Part of a small language model's weights.
Size: width 128, 2 heads of 64 (1 for keys and values), MLP 512 tanh GELU, 2.21M parameters.
Training: a variant of SOAP for these matrices, 4181 steps.
Each number is 128 + 32 x the weight over its row's rms, rounded and kept within 0 to 255. Layers, rows and columns count from 0. The size above them is the row's rms in percent of the matrix's.

# layer 3 MLP up, 512x128, rms 0.0682, rows 149-175, columns 0-127
size [ 90  84 104 105  97 101  99 100 104 103  99 101  89 110  88 110  98  99  93  90 103 101 100  96 102  77  99]
[[134 108  95 107 114 138 152 189 123 133  39 109 135 137 142 172 141 105 128 176 135 106 126 133 160 180  85 145 110 114 137 124 123 113 159 102 160 114  60 169 129  93  76  99 122  94 160 124 136 138 124 123 136 111 162 146  64  94  72 146 109 136 142 157 120 179 160 118 167 140 123 105  69 117 143 114 111  78 112 116 161 198 136 132 147  86 150 128 184 130  90 165 162 124 170  92 119  80 158 183 121 101 169 136  98 148 116 145  78 136 109 122  92 124  72 181  84  67 190 180  65  98 149 153 164 181 125 126]
 [ 92  79 130 154 154 189 126 104  76 179 129 100 139 169 143 112 118 139 141 136 104 166  96 144 117 128 112 172 112 143 102 145 164  90 104 144 163 122 137 155 122 136  69 108 138 156 139 168 176 131 116 108 142 164  89  99  70 124 107 133  72  76 154 115 157 191 149  97  75  90 170  93 117 102 131 115 170 125  88 164 124 169  87 112 170 106  96 158 110 145 120 149 170  65 118 149 172 125  57 177 121 157 167  79 117 154 125 139 115 144 177 154 149 143  65 124 133 128  58 153 194 162 145 154  95  76  80 101]
 [127 109 191 148 110 160 126 128 131 147 105 143 133 150 128  92 172 152 109 136 154  70 169 113  84 149 108 100 167 144 171  69  93 148 186 103  96  88 130 148 125 104 150 132 103 114 109  84 155 163 131 130 171 167 162  82 118 110 128  93 145 129 119 106 102  86 111 177 113  50 118  91  66 148  72 132 182 156 143 131 149 180 120 133 141  87 124  92 130  91  84 174  84  92 167  99  94 139 118 113 111 113 137 145 177 162 104 195  73 171 104 174 138  91 192 164 115 118 160  87 150  81  97 110 187 122 116 147]
 [151  83 155 119 173 173  92 141 104 152 109 157 142 146 139 173 167 153 127  91  65 137 120 135 146 135 138  83  78 156 120 143 154 138  89  48 134 132 140 193 169 132 133 145 150 108 163 158 164 140 100 169  79 126 169 115 166  86  97 124 163 132 153 106  83 181 126  92 173 141  82 100 114 182 127 123  82  94 138  61 113 150 106 143 118 148 128 200 148 141 116 104 141 173 161  67 134 194  95 134 114 176  82 159 107  89 139 122  97 172 101  87 118 165 164 186 127 117 127 143 157 102 134 138 188 115  91  97]
 [131 144 215 112  56  66 133 138 111 141  92 132 170 127 126 150  88 126 101  78 128 108 109 172 105 127 127  89 142 127 115 140 187 148 141  87  41 204 133 160 102  93 160 107 141 109 170 147 137  90 113 107 144 163 138 117 199 111 123 115 125 101 133 109 135 142 150 176  83 149 139 143 131  68 140 177 132 107 163 119  56 148 132 134 133 158 140  91  67 110 173  97 101 159 141 144 123 149 148 175 162 129  93 140  93  97 107 131 131  95 119  98 169 201 135 123 132 146 216 115 119 140  67 157 111 107 166 129]
 [108  85  99 202 130 128  70  78 145  89 123 137 128 127 112  84 167  95  98 151 124  85  46 110 104 113 108 124  53 141 169 142 128 120 127 116 132 132 133 139 113 132 133 142 104 159 120 181 191  75 112 138 146 149  99 207 180 157 112 136  89 210 110 115 142 126 111 152 105 191 146  94 143 130 128 117 160 133 130  63 104 131  81 135 126 100 135 109 160 130 204  98 133  98 113 172 105 135 170 150 166 134 134 160 150  89  80 122 110 156 144 142 186 131 146 135 109  84  87 182 124 101 107 175 139 172  84  97]
 [135 145 170  95 185 103 144 157 148  38 120  81 113 114 140 116 138 147 175  87 200  98  89 140 144 113  89 112 143 145 136 177 117 110 103 121 142 130 125 198 190 118 186  92 121 172 142  84 129 142 155 125  90  95 120 135 114 133 132 120 194 161 155 165 125 189  75  98 141 142 128 135  93 117  86 125 121 121 128 127 132 122 161 125 190 107 162  97 115 139  79 125  90 194  85 115 157  80 129 155 180 105 154 104 137 145 147 167 152 106 160 102 113 117 122 142 100  48 114  93 149  75 108 115  55  97 170 143]
 [119 115 125  64 228 104  82 164 142  79 147 144 113 154 183 136 146 126 124  79 139 157 167 124  76 173 186 118 134  94 115 109 111 124 124 122 100 122  69 102 118 126 130 136 138 181 109 232 133 115 131  86 136 142 145  49 115  82 155  79 124 128 109 130 122 129  94 150 112 136  74 129 143  87 153 132 101 124 173 114  56 144 174 153 112 128 118 185 128 128  82 131 115 120 142 120 154 143  99 166 136 112 131 139 101  90 127 144 118  96 192 145  83 141 102 158  86 165  94 134 170 142 161 156 114  61 160 173]
 [173  99 111 185 143 166 111 100 102 106 137 185 142  99 117 142 140 110 161 136 125  88 161 156 116 156  90  87 149 109  87 105 133 143 140 138  97 115 178 170 146 112 140 149 108  80  86 112 112 170 120 126 131 133  56 209 120 125 144 157 123 180 138 114 108 139 128 122 166 164 170 168 107 156 130 148  72 169 111 128 112 104  96  97 112  29 125 126  94  72 165 116 136 101 128 108 195 101  83  86 108 159 132  90 128 110 200  61  91 142 144  95  92 117 156 176 108 193 134 118 127  90 146 155 155 138 131  74]
 [126  86 170 146 201 166 139 163 134 133 133 129  95 161  75 106 140 133 111 138 116  86 160 141  72 129 133  71 168 186 121 128  83  97  84 146 149 159  98 163 122 122 178  96 154 117 149 111  98 141 136 122  57 168  83 100  96  56 141 163 170 115  89  90 111  82 129 134  82 114 146 115 115 150  66  91 170 114 102  93 101 138 108 128 121 140 105 167 140 165 163 158 120 171 161  51 158 159 165 146 144 143 132 131  95  94 125 127 161 116  89 135  78  72 128 165 108  97 154 171 177  79 148  91  94 127 182 116]
 [ 50 161 164 129 107 121 187  91 169 180 144 121 191 167  90 133 150 102 112 114 138 115 135  76 107 121 142 162 164 180  61 132 210 122 136 114 135 101 125 120 136 106 115 153 164 149 123 126 176 107 121 158 156  93 150 101  83 124 115  62 134 121  97 167 137 159 101 125 130 110 168 111 104 122 173 153 116 180 107  96 101 134 153 106 121 138  67  96 129  74 133 125 176 181 121 130 152 162 160 154 130 143 132  71 140  60 102 122 132 108 121 188 122 109 111  98 133 100 142 199  87 135  80 201 143 106 152 177]
 [ 64 134  85 152 164 145 175 163 147  85  94 105  87  83  94 168 120  58 144 171 155 195 125 147 126 152 156 129  81 167 171 180 129 119 128 132 178 129 129  89 111 117 101 164 168 181 162 101 127  56 165 146 179 147 115 121 170 124 171 116  99  99 113  98 148 148 117 110 109 148 140 122 139 118  87 150 136 144 158 160 181 162 104 124  99 154 119 130  90 105 137 177 111  76  45 101 136 122 142 140 112 119 150 136 119 149  81 144 130 137 187 162 126 112 127 166  86 119 114  74  92 147  87 120 106 202 111  65]
 [116 164 153 112 208 130  84 155 115 141 102  98 121 209 133 116 147  62 109 116 166  96 122 117  89 104  78 131 180 116  30 117 119 140 128 126 156 149 171  43 119 145 127 136 141 159 109 135 137 116  60 122 122 101 129 147 133 129 134  72 111 123 170 124  90 120 129 157 143  70 144 132 103 142 174 102 145 166 101 128 174 121 118  82 186 136 108 138 150 176  48 170 167 178 107  99 145 173 145 126 118 135 132 138 133 148 140 133 151  76 143 171 120  95 136 104 148  97  98  66 141 175  90 177 151 134 172 124]
 [ 99 160 184 150 173 146  70  75  79  93 119 137 133 124  81 131 119 118  65 107 167 106  92 128  97 164 106  95 120 101 128 133 141 112 108 156 160  74 111 139 186  98 202 182 132 142 149  83  96 105 116  96 165 137 127 110 153 151  91 153 213 121  90  93  89 144 117  94 158 161 139 112 193 123 133 144 108  85  75 186 135 170 137 140  97 121 106 137 130 115  95 151 110 118  75 192 148  62 180 126 130 154 106 135 122 145 156 129  96 155  94 125 143  72  92 107 143 127 137 110 214 117 104  89 144 133 131 139]
 [104 120 132 156  80 127  96 116 127 135  98 169 118 131 135 113 140 119 109  99 123  82  43 128 100 158  98 120 159  78 120 133  85 122 119 168 100 104 117 102 163 104  67 177 100 106 185 143 113 143 204  77 133 127  66 153 156 140 166 160 147 138  99 128 221 138 158 115 115  84 129 160 159 135 193 121 180 125 147 106 169 113  96 159 115 101 117 137 187 158 119  75  87 140 134 140 166 177 159 102 121 195 146 178 137 143 165 139 121 172 104 132 150 113 129 143 172  43 111 134 100  79 117 120 159 146 128 162]
 [ 83 135 160 115 145 125 159 170 133 141 137 172 172 129  81 125 142 111 112  97 124 120  98 132 140  71  94 135 152 151  72 111 121 127 136 207  77 128 123 148 196  66 131 104  95 117 126 127  78  55 120 121 157 163 172 134 132 134 118 160 172 109 133 149 108 115  70 149  63 128 131 132  75 112  88 122 152 128 106 126 154 163 163  44  88 124 153 149 128 164 204 142  80 160 160 158 172 123 144 104 140 156 148 102 153 149 183 161 140 184  79 139 155 114 139  98 108 102 121 170 186 103  82  91 109  85 139  97]
 [128 148  84 165 147 116 151  64 151 169 103 223 118 172 139 124 121 153 134 119 141 204 117  83 110 163 130 125 139 171 130  90 110  95 109 175  94 132 113 145 112 108 181 158 134  95 148 152 125  93 131 110 140 136 182  97 127 119 161  93 103 177 159 118  88 111 146 171 115 115 180  97 136  70  91 111 137 141 182 154 178  81 149 111 159  61 102 116 113 157 109 126 114 132  94  72 139 106 191 127 116 150 149  61 149 150 136  50 153  93 172 148 147 146 134  96 136 128 175 127 169 181  84 140  98 161 100 105]
 [180 131  59 170  81 153 136  96  64 104 148 140 148  86 109 156  82  88  87 143 103 135  89 108 133  76 119 136 122 109 156  92 178 106 104 107 137 113  40  90 141 136 135 151 109 159 145 117 163 128 161  97  79 154  84 172 141  88 120 142 150 108 141 153 200 151  94 128 135 119 191 125 100 146 138  82 204 161 164 101  76 134 167 117  87 110 143 103 112  95 136  66 129 109  89 134 140  98 114 143 148 151  96 100 130 165 201 112 108  84 145  83 153 174 175 131 134 118 123 149 163 102 162  93 109 134 172 115]
 [172 212  82 114 119 155 190 120 101 164 148 103 165  87  90 130 115 124 163  91 109 125 129  87  95  91 109 149 138 113 152 158 155 187 105 140 102  82 142 144 100 157  87 123 107 113 136 125 165 161 146  84 105 190 146 138 109 119 104 115  96 131 132 136 200 144  83 154  92 186 111 158 110 133 120 127 152 141 137  75 129 166  90  91 184 125 105 167 130 188 146  70  87 190 113 125  96 137 165 178 174 180 171 136 155 139 102 149 102  92  99 117  78 186 163 169 129 139 150 150 169 123 155 105 125 115 141  70]
 [106 116 155 164 195 142 149 151 135  98 174 160 120 160 191 141  93 148 132  94  85 132 126 125 158 169 116 148 136 140  73 106 175 160 187 117 208 143  77 128 146 101 112 140 100 142 129 164 146 205  82 111 111  77 123 161 104 126 144 122 108 132 121 167 181  97 115 121 131 145 166 159 151  92 152 132  67 113 120  94 122 132 130  73  85 115  99  86 135 176  98 170  88  99  97 120 169 148 147 101 133 130 129  78 155 189 107  85 134 129  99 189 135 156 168  67 115 151  70 161 106 111 155 107 157 124  71  82]
 [190 179 143 135 159 113 158 155 120  88 132  96 159 140  99 135  61 128 184 115  86 146 154 134 146  73  61  98 125 159 139 121 107 165 143  83 133 115 121 144  78 103  89  72 155  76 191 140 141 127 110 118  67 124 153 147 116 144 140 178  72 124  74  83  91  78 207  90 170 127  82 119 152 124 102 145 119 119 122 134  80 183 149  87 116 111 125  94 147  74 130 120 172 147 152 122 132 102 127 132 155 171 115 139 138 178 120 105 128 147  95 110  96 129 172 162 104 148 145 110 135 125  84 203  76 132 174 157]
 [145  97 132  93 117 199  87  85 150 181 169 155 139  95 122 188 150  99 130 123 154 134 159 126 161 104  56  96 115  79 185 117 126 130 128  98 119 131  96 130 138 137 146 185  86 141 106  96 168 128 141 169 138 118 181  91  99  90 150 106  86 113 120 107  79 133 138 176 130 182 107  98 150 123 156 179 151 125 127  92  52 135 109 147 157 212  82  68 124 119 134 131 142  72 187  87 138 120 119 140 139 152 101 109 123 158  89 100 148 153 113 145 170  98 157 117 120 139 135  76  92  51  80 111 152  85 116 145]
 [127  67 139 161 136  42 124 115 115  77 120 126 183 111  81 159  72 115 155 143 102 152 138  67 103  80 125 149 143 118 146  89 114 177 136 169 133 150 129 130 135 106 192 100 114 125  67 175 165 159 164 137 103 143 146 130 112 105 181 138 137 138 148 116 114 125 156  46 120 106 104 141  99 148  99  58  89  67 145  78 142 162 177 154 108  97 151 105 183 199 129 121 143 156 161  73  92 142  85 121 148 131 166  88 136  99 151 153 103 134 175 114 114 136 124 111 138  66 130 123 107 175  85 150 110 176 120 117]
 [166 164 147 137 115 168 129 104 142 182 207 132 112 133 138 156 126 186 129  89 130 177  99 108 106 163 117 124 118  47 136 153 103 140 127 156 180 110 159 140 167 110 165 124  95 131 182 114 118 108 133 168 131 150  85  69 139 185 135  99  67 160 131 193  85  73 133 126  89 162 132 106  68 122 135  67  96  84 118  83 142 140 168 150 142 133 148 129  84 132  80  82 179 136  86  80 128 115 118 141 142 175 153 152 116 108 156 139 125  81  96 129 102 140 100 134 104 177  98 137 205 177 126 141  77 126 157 140]
 [152 129 156 153 103 170 184 137 162 113 138 110 176 127 211 112  94 143  87 130 106 111 110 154 217 102 106 157 158  64 110 157 131  60 135 158  97  90 121 187 127 128  86 166 109  98 107 122 148 122  82 116 137 175  81 143 118 176  51 131 135 111 165 114 114 120 148 101 106 163 123 158 119 132  88 122 107 162 103 158  87 166 157 113 133  76 162  89 152 156 165 119  97  98 171 131 136 115 137 181 139  96 133 105 151 142  84 106 126 162 149  80  84 187  74 160 105 141 154 106 168 128 147 165 101 136 171  73]
 [131  74 155 100 168 197 128 125 115 103 164 117 209  91  91  76 106 151  94 210 180 173 164  94 124 180 156 103 138 116 106 159 156 179 122 116 117 120  89 121 102 159 118 136 178 130 143 167 102 130 136 182 101 142 136 175 142 124 167  96 147 116 146 148 170  99 142  64 123 114 141 110 133 178 139 143 117  72 139 107 109 121 161 102 163  87 128 125 119 169 106 142 146 165 165 197 142 130 150 113 122 115 170 143  63 111  48  69  76 153 100 164 145  83 104 113 109 175 126 129 153 154 167 157 128 140 119 140]
 [122 122 147 170 120  75  83 112  65 125 139  83 173 161 135  76 135 157 166  90 152  83  68 130  80 120 187 118 160 165 216 141 103 164 131 138 102 112 123 156  97 126 142  99 120 169 133 100 151 185 148 142 162 128 146 120  84 143 143  99  75 143 134 117  84  75 171 110 125 174 142  83 129 107 169 128 128 105 147 115 105 177 143 194 184 128 107 115 151  80 100  65 158  98 151 194 140 133 172 142 122 165 142 153 136 138 111 133  89 135  86 171  74  81 109 156 133 169 110 103 112 153  82 127 132 128 151 174]]
# layer 3 MLP down (transposed), 512x128, rms 0.0685, rows 149-175, columns 0-127
size [ 90  78 101 103 102  93  93  98 103 117 114  94  86 103  73 119  99  99  98  98  95 111  97  98  99  70 101]
[[ 86 177 130 140 135 150 130  98 115 152 168 161  98 102 124 114 154 195 127  68 149 164 106 122  93 163 146 150 118 132 107 145 127 110 144 131 107 117  94 111 116 143 125 154 122 155 161 108 168 123 115 109 124 132  84 118 130 173 164 118 176  96 129 126 139 116 113 102 125 162 158 128 119  78 147 175  72 152 161 128 157 138 101 123 109 169  74  97 141 108 177  53 122  75  79 100 123 141 135  90 109 122 150 128 141  81 115 135 147 111 212  88 101 156 106  30 154  92  60  88 219 100  97 104 119  51 112  87]
 [ 74 168 129 163 100 119  77  83 182 110 162 132 138 101 152 179 169 126 176  84  75  89  84 150 124 124 128 105 149  81 211  94 122 123 148 142 114  67 107  66 143 152 153 113 113 135 143 147  85 163 120 139  96 178 143 180 167 167 155 168 116 111 133 112 135 121  92 174 121 157 166 145 110 127  88 102  91 109 148 114  91 161  76 108 113 136 130 141 102 153 114 130 149 113  77 126 112 131 185  59 124  99 133 133 129  84 156  98 136 118  83  52 146  95 160 139 147 133 187 121  84  61 121 153 118 126 175  87]
 [ 79  97  91 135 152 140 144 189 130 143 138 139 113 181 186 150  88 126 129 169 112 175 119  97 163 127 126 144 108 109 136  91  56 138  62 152 147 139 114 136 139 169 142 143 129 108 113 112 108  63  90 115  87 151 119  94 136 119 132 161 170 157 109 160 173 173 176 198  94 130 169 161 114  94 129 216 151 115 111 143 166 104 179 168 146 158 104 110 153 161 127  62 123 144 173  66 178 130 129  96 119 125 122 144 111 140 127 109 135 143 151  70  97 143  87 195 165 108 165 175 157 148 137 106 107 186 141  89]
 [124 123 105 136 170 127 191 115 168 118 116  97  69 114  95  62 138 142 190 124 113 121 124 149  76 142 136 137 143 128  90 119 135 147 106  79 145 118 119  30  76 194 111 118 173 134 122 156 115 153  93  99 117 159 134 103 114 126 151 126 145 142 177 147 115  88 126 150 117  89 138  98  71 156 144  94 100 121 161 216 148 149 116 103  78 127  99  75 102 115  77 130 136 152 141  92 135  86  89 125 106  92 164 149 138 136 172 138 111 188 133 150 140  90 143 135  79  66  85 145 118 151 112 190  83 158 104 201]
 [ 80 136 140 128 141 104 131 129 174 117 139  94 133 112 118 134 185 102 120 158 102 163 141  88 231 146 154  97 108 179 138 121 122  66 113 126 128 128 137 176 187 137  69 172  70 149  67 222 104 119 154 111 110  80 133 138 119 107 111 147 130 151 162 107 139 163 206 147 111 125 122 148 154 160 146  81 170 160 119 108 151  70 126 132 111 145 145 185 103 122 155 164 165  95 161 156 126 152 128 150  97 120 154 164 142 231 124 129 160 136  98 138 111  91 123 131 120  89  96 133 112 109  90 132  78  96 130  83]
 [165 129 212  67 102 146 142 191 151 124 105 167 134 131 153 141 121 161 144 148 119 117 190 118  90 168 133 105 123 109 114  81  94 130 176 143 161 149 120 128 171  97 110 128 169 104 130 126  59 123 145  49 131 110 179 109  88 160 129 120 170 135 167  97  96 115 137 154 110 112  95 175 135 115  44 120 157 119 169 173 166 181 160 134 126 134 140 144  74  79  83 148 151 150 167 103 170 122  90 128 145 133 117  81 103 134 215  91 156 131 112 130 154 114 167 118 142 173 123  97 145 127 101  79  65 159 145 122]
 [ 97 122 114 113 146 172 156 163 185 126 120 105  99 149 161 128 169 139 146 141 157 164 155  64 129 115 113 195 127 144 139 133 136 176 139  76 127  95 103 111 128 104 117 148 149 135 156 169 148 102  79 132  75 126 122 154  87 148 198 134 129 121 101 136  90  93 159 139 163 131 155  85 110 158 168 131 121 131  72 109  96 117 110  99 108 197 105 133 143 112 107 117 148  86 115  59 177 186 129 131  65 137  83 148 104 163 150  80 122  94  81 103 206 171 111 112  96 192 108 135 151 144  86  41 160 150 100 159]
 [129 158 127 143  97  98 160 159 155 150 156 195  87 112 109  93 107 190 107 163 102 135 194  79 154 103 156 113 108 139 120 110 113  81 113 145 152  59 153  94 179 135 172 176  79 166 139 119 115  38 128 109 141 139 102 158 132 140 139 136 132  94  74 124 159  95 105 129  96 133 166 136 127 196 121 109 140 145 167 148 128 107 101 110 147  50 143  99 130 104  97 126  57 130 138 194 159 131 159 137 188 172 147 134 153  96 143 174  76 124  73 113  87 122 201 110 157 107 160 135 111 109 167 123 126 126 154 147]
 [105 140 157 117 139 125 101 125 159 139 124 143 129 192  99  94  89 133 126 130  73 198 154 119 174 114 120 126 125 142 154  39  93 106 102  79 155 133 115 117 168 106 142 161 146 184 139 169 177 119 150 124 112 110 190 114  96 114 140 150 105 106  37 118 121 135 129 173 112 119 138 135 128 155 164 146 104 168 120 193 141 146 132 121 105 151 116 105 160 175  95 160 110  75 171 189 104 143 177 146 154 122 126 136 129 130  69 168 142 125 129 208 133 110 136 125  80  38 138 118 138 176 130 102 129 106 189 190]
 [131 186 176 111 100 103  78 154 135 120 159 117 148 141 135 109 130 182  82 166 114  63 123 118  80  97 122 163 122 121 155 112 125 145 148  99  80 144  73  40 111 113 131  96 166  78 134 151 138 132 117 128 110 156 188 143 109 119 165 130  66 157 155  96 145 124 122 135 207 174 121 151  81  72 150 164 149 138 120 163 160 134 142 169  91 122 139 151 154  82 112  59 182 110  99 130 139 104 153 158  86 116 115  83  84  96 112  79 145 197 159 129 110 157 117 161 143 101 120  94 150 180 142 126 161 130  58 142]
 [171 132 105 150 126 143 107 112 213 136 124 167 100 171 173 119  86  64 161  99  94 118 151  78 122  96 157  99  87 156 145 162 140 142 115 130  79 124 111 132 180 161 100 130 115  88 103  90 160 142 126 149 179 180 126 100 168 154  92  88 145 122 154 166 168 158  94  71 180 166 167  91 139 140 145 130 142 110 179 113  93 131 146 171 156  84  98 114 122 123 157 124 146 108 157 137 151 129 165 183  81 147 120 157 142 159 124  59 179  68 124 143 169  61 149 132 119 125  79 159  58 101 163 116 153 110 134  88]
 [101 120 163 132 116 132 110 101 184 178 115 159 178 116 133 127 133 134 169  67 127  99 104 150 142  74  75 124 117 138 122 118 137 132 179 119 161 140 151 118 174 156 179 123 179  15 120 147 150 172 120 152 121  99  99 125 111 141  99 125 113 152 137 114 141 167 132 152 208 175  95 126 171 155 158 163 122  92 116 143 102 105 144 146 154 158  52 122 155 129 156  98 168 151 110 150 194 182 113  85 180  79 163 122 164 127 158  66 103  89 154 115  92 123 153 112 141 143 115 134 117  71  93  93 124  83  91 169]
 [181 111 102 106 146 154 133  62 107  84 161 116 145 115 193 131 157 169 129 140  66 112 146 161 128 111 142 197 112 154 137  91 140  94 150 103 123 138 157 156 155 111 163 136  76 174 144 178  84 128 151 117 148 168 108 131 139 143 100 144 193 107  60 144 111 152 159 138 168 161 189 161 138  97 132 181 134  98 178 155 135 131 133 117 151 146  80  95 169  76 178 139 125 109 133 161 127  82  95 142 158 130 107 204 167 159 114 134 117 111 124 165 149 143 180 127 151 104 173 161 140  69 103  87 137 151  66  66]
 [105 164  41 113  99  46 101 115  84  99 162  97 140 139 144 134 147  90 153 108 140 131 159  70 160 173 109 170 118 184 159 158 127  99  97 158 127 112 129 149 103 111 163 175 125 119 113 149  90 113  78 191  92 149 130  94 146 109 171  70 125 151 125 183  94 136 169 147  57 162  91 166 119 122 103 139 102 192 110 136 172  99 137 130 136 187 123 129 120 137 119 169 175 206 117 196  93  65 142  83 130 119 133 146 145 185 120 141 167 136  95 153 126 145 136 123 152  82 119 110 127 142 120  95 121  95 149 115]
 [116 107 181 133 184 113  81 162 177 128  96  57 192 133 182  95  96 132 157  86 148 164 132 158 135  83  99 160 149 153 125 123 118 109 111 109 163 160 134 125  81 131 198 134 173  71  86 124  95 141 127 129 139 171 124  70 110 161  72 133 132 159 148 162 107 107 154 130 120 135 191  88 126  94  94 182 103 187 129 147 122 137 178 117 156 176 120  92  63 127 115 142 165 113 130  87 121 173 194 217 108 102 178 105 132 149  87 114 149  78 149 146 132  96 114 105 133 149 139 142 127 159 146 128 110 152 112 115]
 [135 123 126  93 127  87 102  97 169 152 156 149 111 194 105 114 138 131 146 120 150  80 130 117 191 105  84 156 148  97 132 153 118 156 131 145  98 116 104 127 100 118 101 169 141  76 184 126 127 106  84 175 172 159 204 154 144  92 183 126 162  98 129 108 173 101 117 149  87 159 106 107  82 135 138 210  99 150 149 124 108 121 106 139 129 152 126 105  84 101 124  64 127 104  91 133 127 172 141 147 125 144  79  92 142 139  52 118 211 118 117 161 111  56 129 110 139 165 169 135 123 195 100 127 141  59 183 111]
 [ 83 113 161  95  94 111 127 132 123 165 124  87 113  98 151 119 104 142  64  50 147  68 168 169 173 109  94 143 125 139  87  94 140 106 147 154 116 114 161 201 138 127 131 172 203 102 127 123 159 193 139 140 186  92  84 118 164 178 167 114 121 116 129 138 204 143 131 107 166 165 100  90 126 112 123 141 110 112 177 120 125 129 158 158 161 208 125  88 114 137 147 136 156 187 141 143 175 133 139 169 169 138 114 121  63  90 140 132 156 168 143 117 118 118 121 132  95  79 117 100  78  64 153 138 168 108 123 154]
 [126  55  47 132 117 115  63 124 107 116 188  84 102 176 129 165  85 134 169 132 124 162 111 186 172 124 176 100 108 104  93 120 131 101 127 147 124  61 167 132 111 155 145 137 118 110 122 141 133 190  77 113 176 127 152 130 115 123 185  83  92 104 108 147 133 140 138 101 183 146  94 164 115 143 133 147  89 128 143 128 172 137 105 117 160 121 113  88 174 186 109 176 122 177 152 102 166  92 119 180 103 143 127  75 147 168 131  84 138  79 103 153  53 101 118  57 143 137 134 112 172 127 138 126 120 109  77 161]
 [ 59 107 105  99 174  88 119 156 123 174  90 123 141 107  66 132 144 164 150 104 154 116 124 101 122 135 160 119 145 125 147 138 161 114 140 149 168 134 177 121  57 119 136 131 201 106 125 125 127 118 119 123 101 171 125 123 129 132 188  95 122 185 178 120 134 170  88 125  62  80 115 202 150 145 144  96 168 124 128 122 115 149 185 130 156 184  93 121  54 149  82 134 103 166 110 110 147 144 138 126  78 143 145 115 129 111 185  86 105  96 137 159 118 124  83 145 130 158 133 140  48 125 176  50 145 150 200 131]
 [164  85 132 103 123 118  90 114 147 158 111 129  95 119  95 160 161 101 109 128 141 100 116 102 119 136 153 160 116  80 126 149  70 188  69  64  66 118 134  88 102 134 172 137  78 167 124 144 100 170 146 159 117 177 139  75 157 151 124 168  80 118 136  74  93 165 148 163 136 154  69  82 119 164 128 126 198 131 157 100 175 137  39 160 125 120 141 149 169 118 170 120 150 103 106 106 135  66 102 137 121 147 151 145 181  67 154 126 151 122 152  74  94 117  98 130 124 147 177  81 146 138 122 137 150 129 169 194]
 [ 77 107 127  92  96 149  63 107 119 133 117 150 123 138 184 141 108 104  36 145 152  83 107 162 107 152 171 159 121 126 100 153 101 122 147 150 158 161 100 122 137 176 144 178 128 147  72 116 136 160 151 149 165 125 110 176 126 145 180  58 173 154 156 109 175 191 103 130 131 140  92 126 149 170 159 136  48 101  99 107 188 100 108 175 164 183 113 146 137 139 137 119  93 113 175 143 110 124  92 109  61  89 145 110 146 112 139 146 128 121 140 104 150  98  68  84 152 148 157 126 140 109 111  73 120 138  86  55]
 [ 66 150 179 101  82 100 137 123  98  75 151  93 145 215 127 136 100 138 114 155 207 134 140  92 111 125 109 123 107  83 146  78 153 132 149 116 112 196 142 142 142  84 132  92 140 112 127 120 130 103 147 163 116 107  80 149 198 138 161 138  67 155 106 122 153  86 139 113 169  83 118 168 114  93 155 118 103 107 175 164 103 127 112 148 123 169 176 152  84 122 142 116 151 124  95 101 134 149 140  95  96 110 154 144 112 174 108 116 179 132 169 117 212 188 151 208  70 104 131 137 125 138 120  75 106 179 130 140]
 [157 185  95  92 118 221 149  81 156 131 141 171 125 137 179 109 130 141 151 132 140 111 136 119 145 129 124 162  96  94 156 157 152  85 119  79 131  89 104 132 100  97  93  87 116 128 158  44 112 147  64 153 203 151 167 194 121 105  91 164  77  79  98  96 145 119  90 128 141 124 150 125 139 165  97 142 119 151 147 132  88 126 155 145 130 181  69 160 107  94 139 112 159 218 121 207 115 176 138 115 131 163 136 117 111 135 141 138 182 104 126 180 116 128 123 107  90 170 181 125 134  91 111 113 118 134 132 145]
 [186 127 135  73  43 137 127 177 147 119 135  57 148 195 132  95 112 115  78 198 156  93 124 159 106 116 114  77 124 167 130 185 114 209 142 143 118 111 146 102  67 146 148 145  81 129 106 101 104 161 161 160 129 165 133 120 154 122 163 132 198 116 177  83 174 138  96  95 106 143 119 197 143 154 123 129 165 133 156 148  96 101 161  99 134 125 105 141 149 160 170 178 138 154 161 124 114 142 128  84  77 102  88 124 129 130 128 134  95 153 175  87 108  87  89 146 127 136 115 105  66  92 146 108 144 111  90 125]
 [ 92 148 130  93 131 146 147 163 117 133 183 143  93  55 114 105 182  97  58 134 132  69 140 165  76 129 142 116 166 192 103 157  75 170  79  97  92 137 137  35 122 130 119 111 164 126 159 175 129 120 176 100 148 116 127  74  86 143 139 118 134  85  90 109 100  96  96 146 117 108 123 126 153 169  80 112 103  78 146 104 183  96  80 113 132 177 106 141  65  86  57 167 124 129 137 124 124 106 130 104 135 160 131 122 120 157 160 148 126 162 152 114 155  88 145 152 178 136 113 156 104  52 107 115 134 154 154 122]
 [ 78 159 125 168 102 107 159 117  82 111 111 109  95 145 186 119 141  78 134 118 130 141 101 163 150 103 140 133 152  96 121  62 135 154 141 182 116 182  41 127 130 154 108 147 129 175 140  94 110  81 123 104 137 198  99  58 166 182 144 143 178 136 143 142  85 137  80 153 137 133 123 114  74 129 112 135  89 195 136 139 159  99 103 145 114 175 101  85 167 154  63 170 126 125 141 127 127 146 118 151 113 145 143 153 127 193 213 140 182 114 120 109 117 146 145 120 125 102 138 192 163  77  68 103 112 150 132 120]
 [114 137 107 124  95  72 113 145 180 162 161 154 134 111 114 138  85 129  77 139 124 162 124 172 128 121 171 123 110 124 124  80 204  77 138  73 122 130  89 123 167 111 126 126 122  72 144 117 136  61 168 137 211  90 137 167 106 136 142 186 112 162 161 102 141 142 129  98 122  68 128 167 127 108 146 150 190 138 116 149 121 139  88  56  76 105 200 114  76 162 155 152 107 126 121 100 124 109 129 118 123 102  94 182 118 117 155 139 165 163 131  97 111  97  90 113 149  68 100 118 178  73 123 179 100  68 109 123]]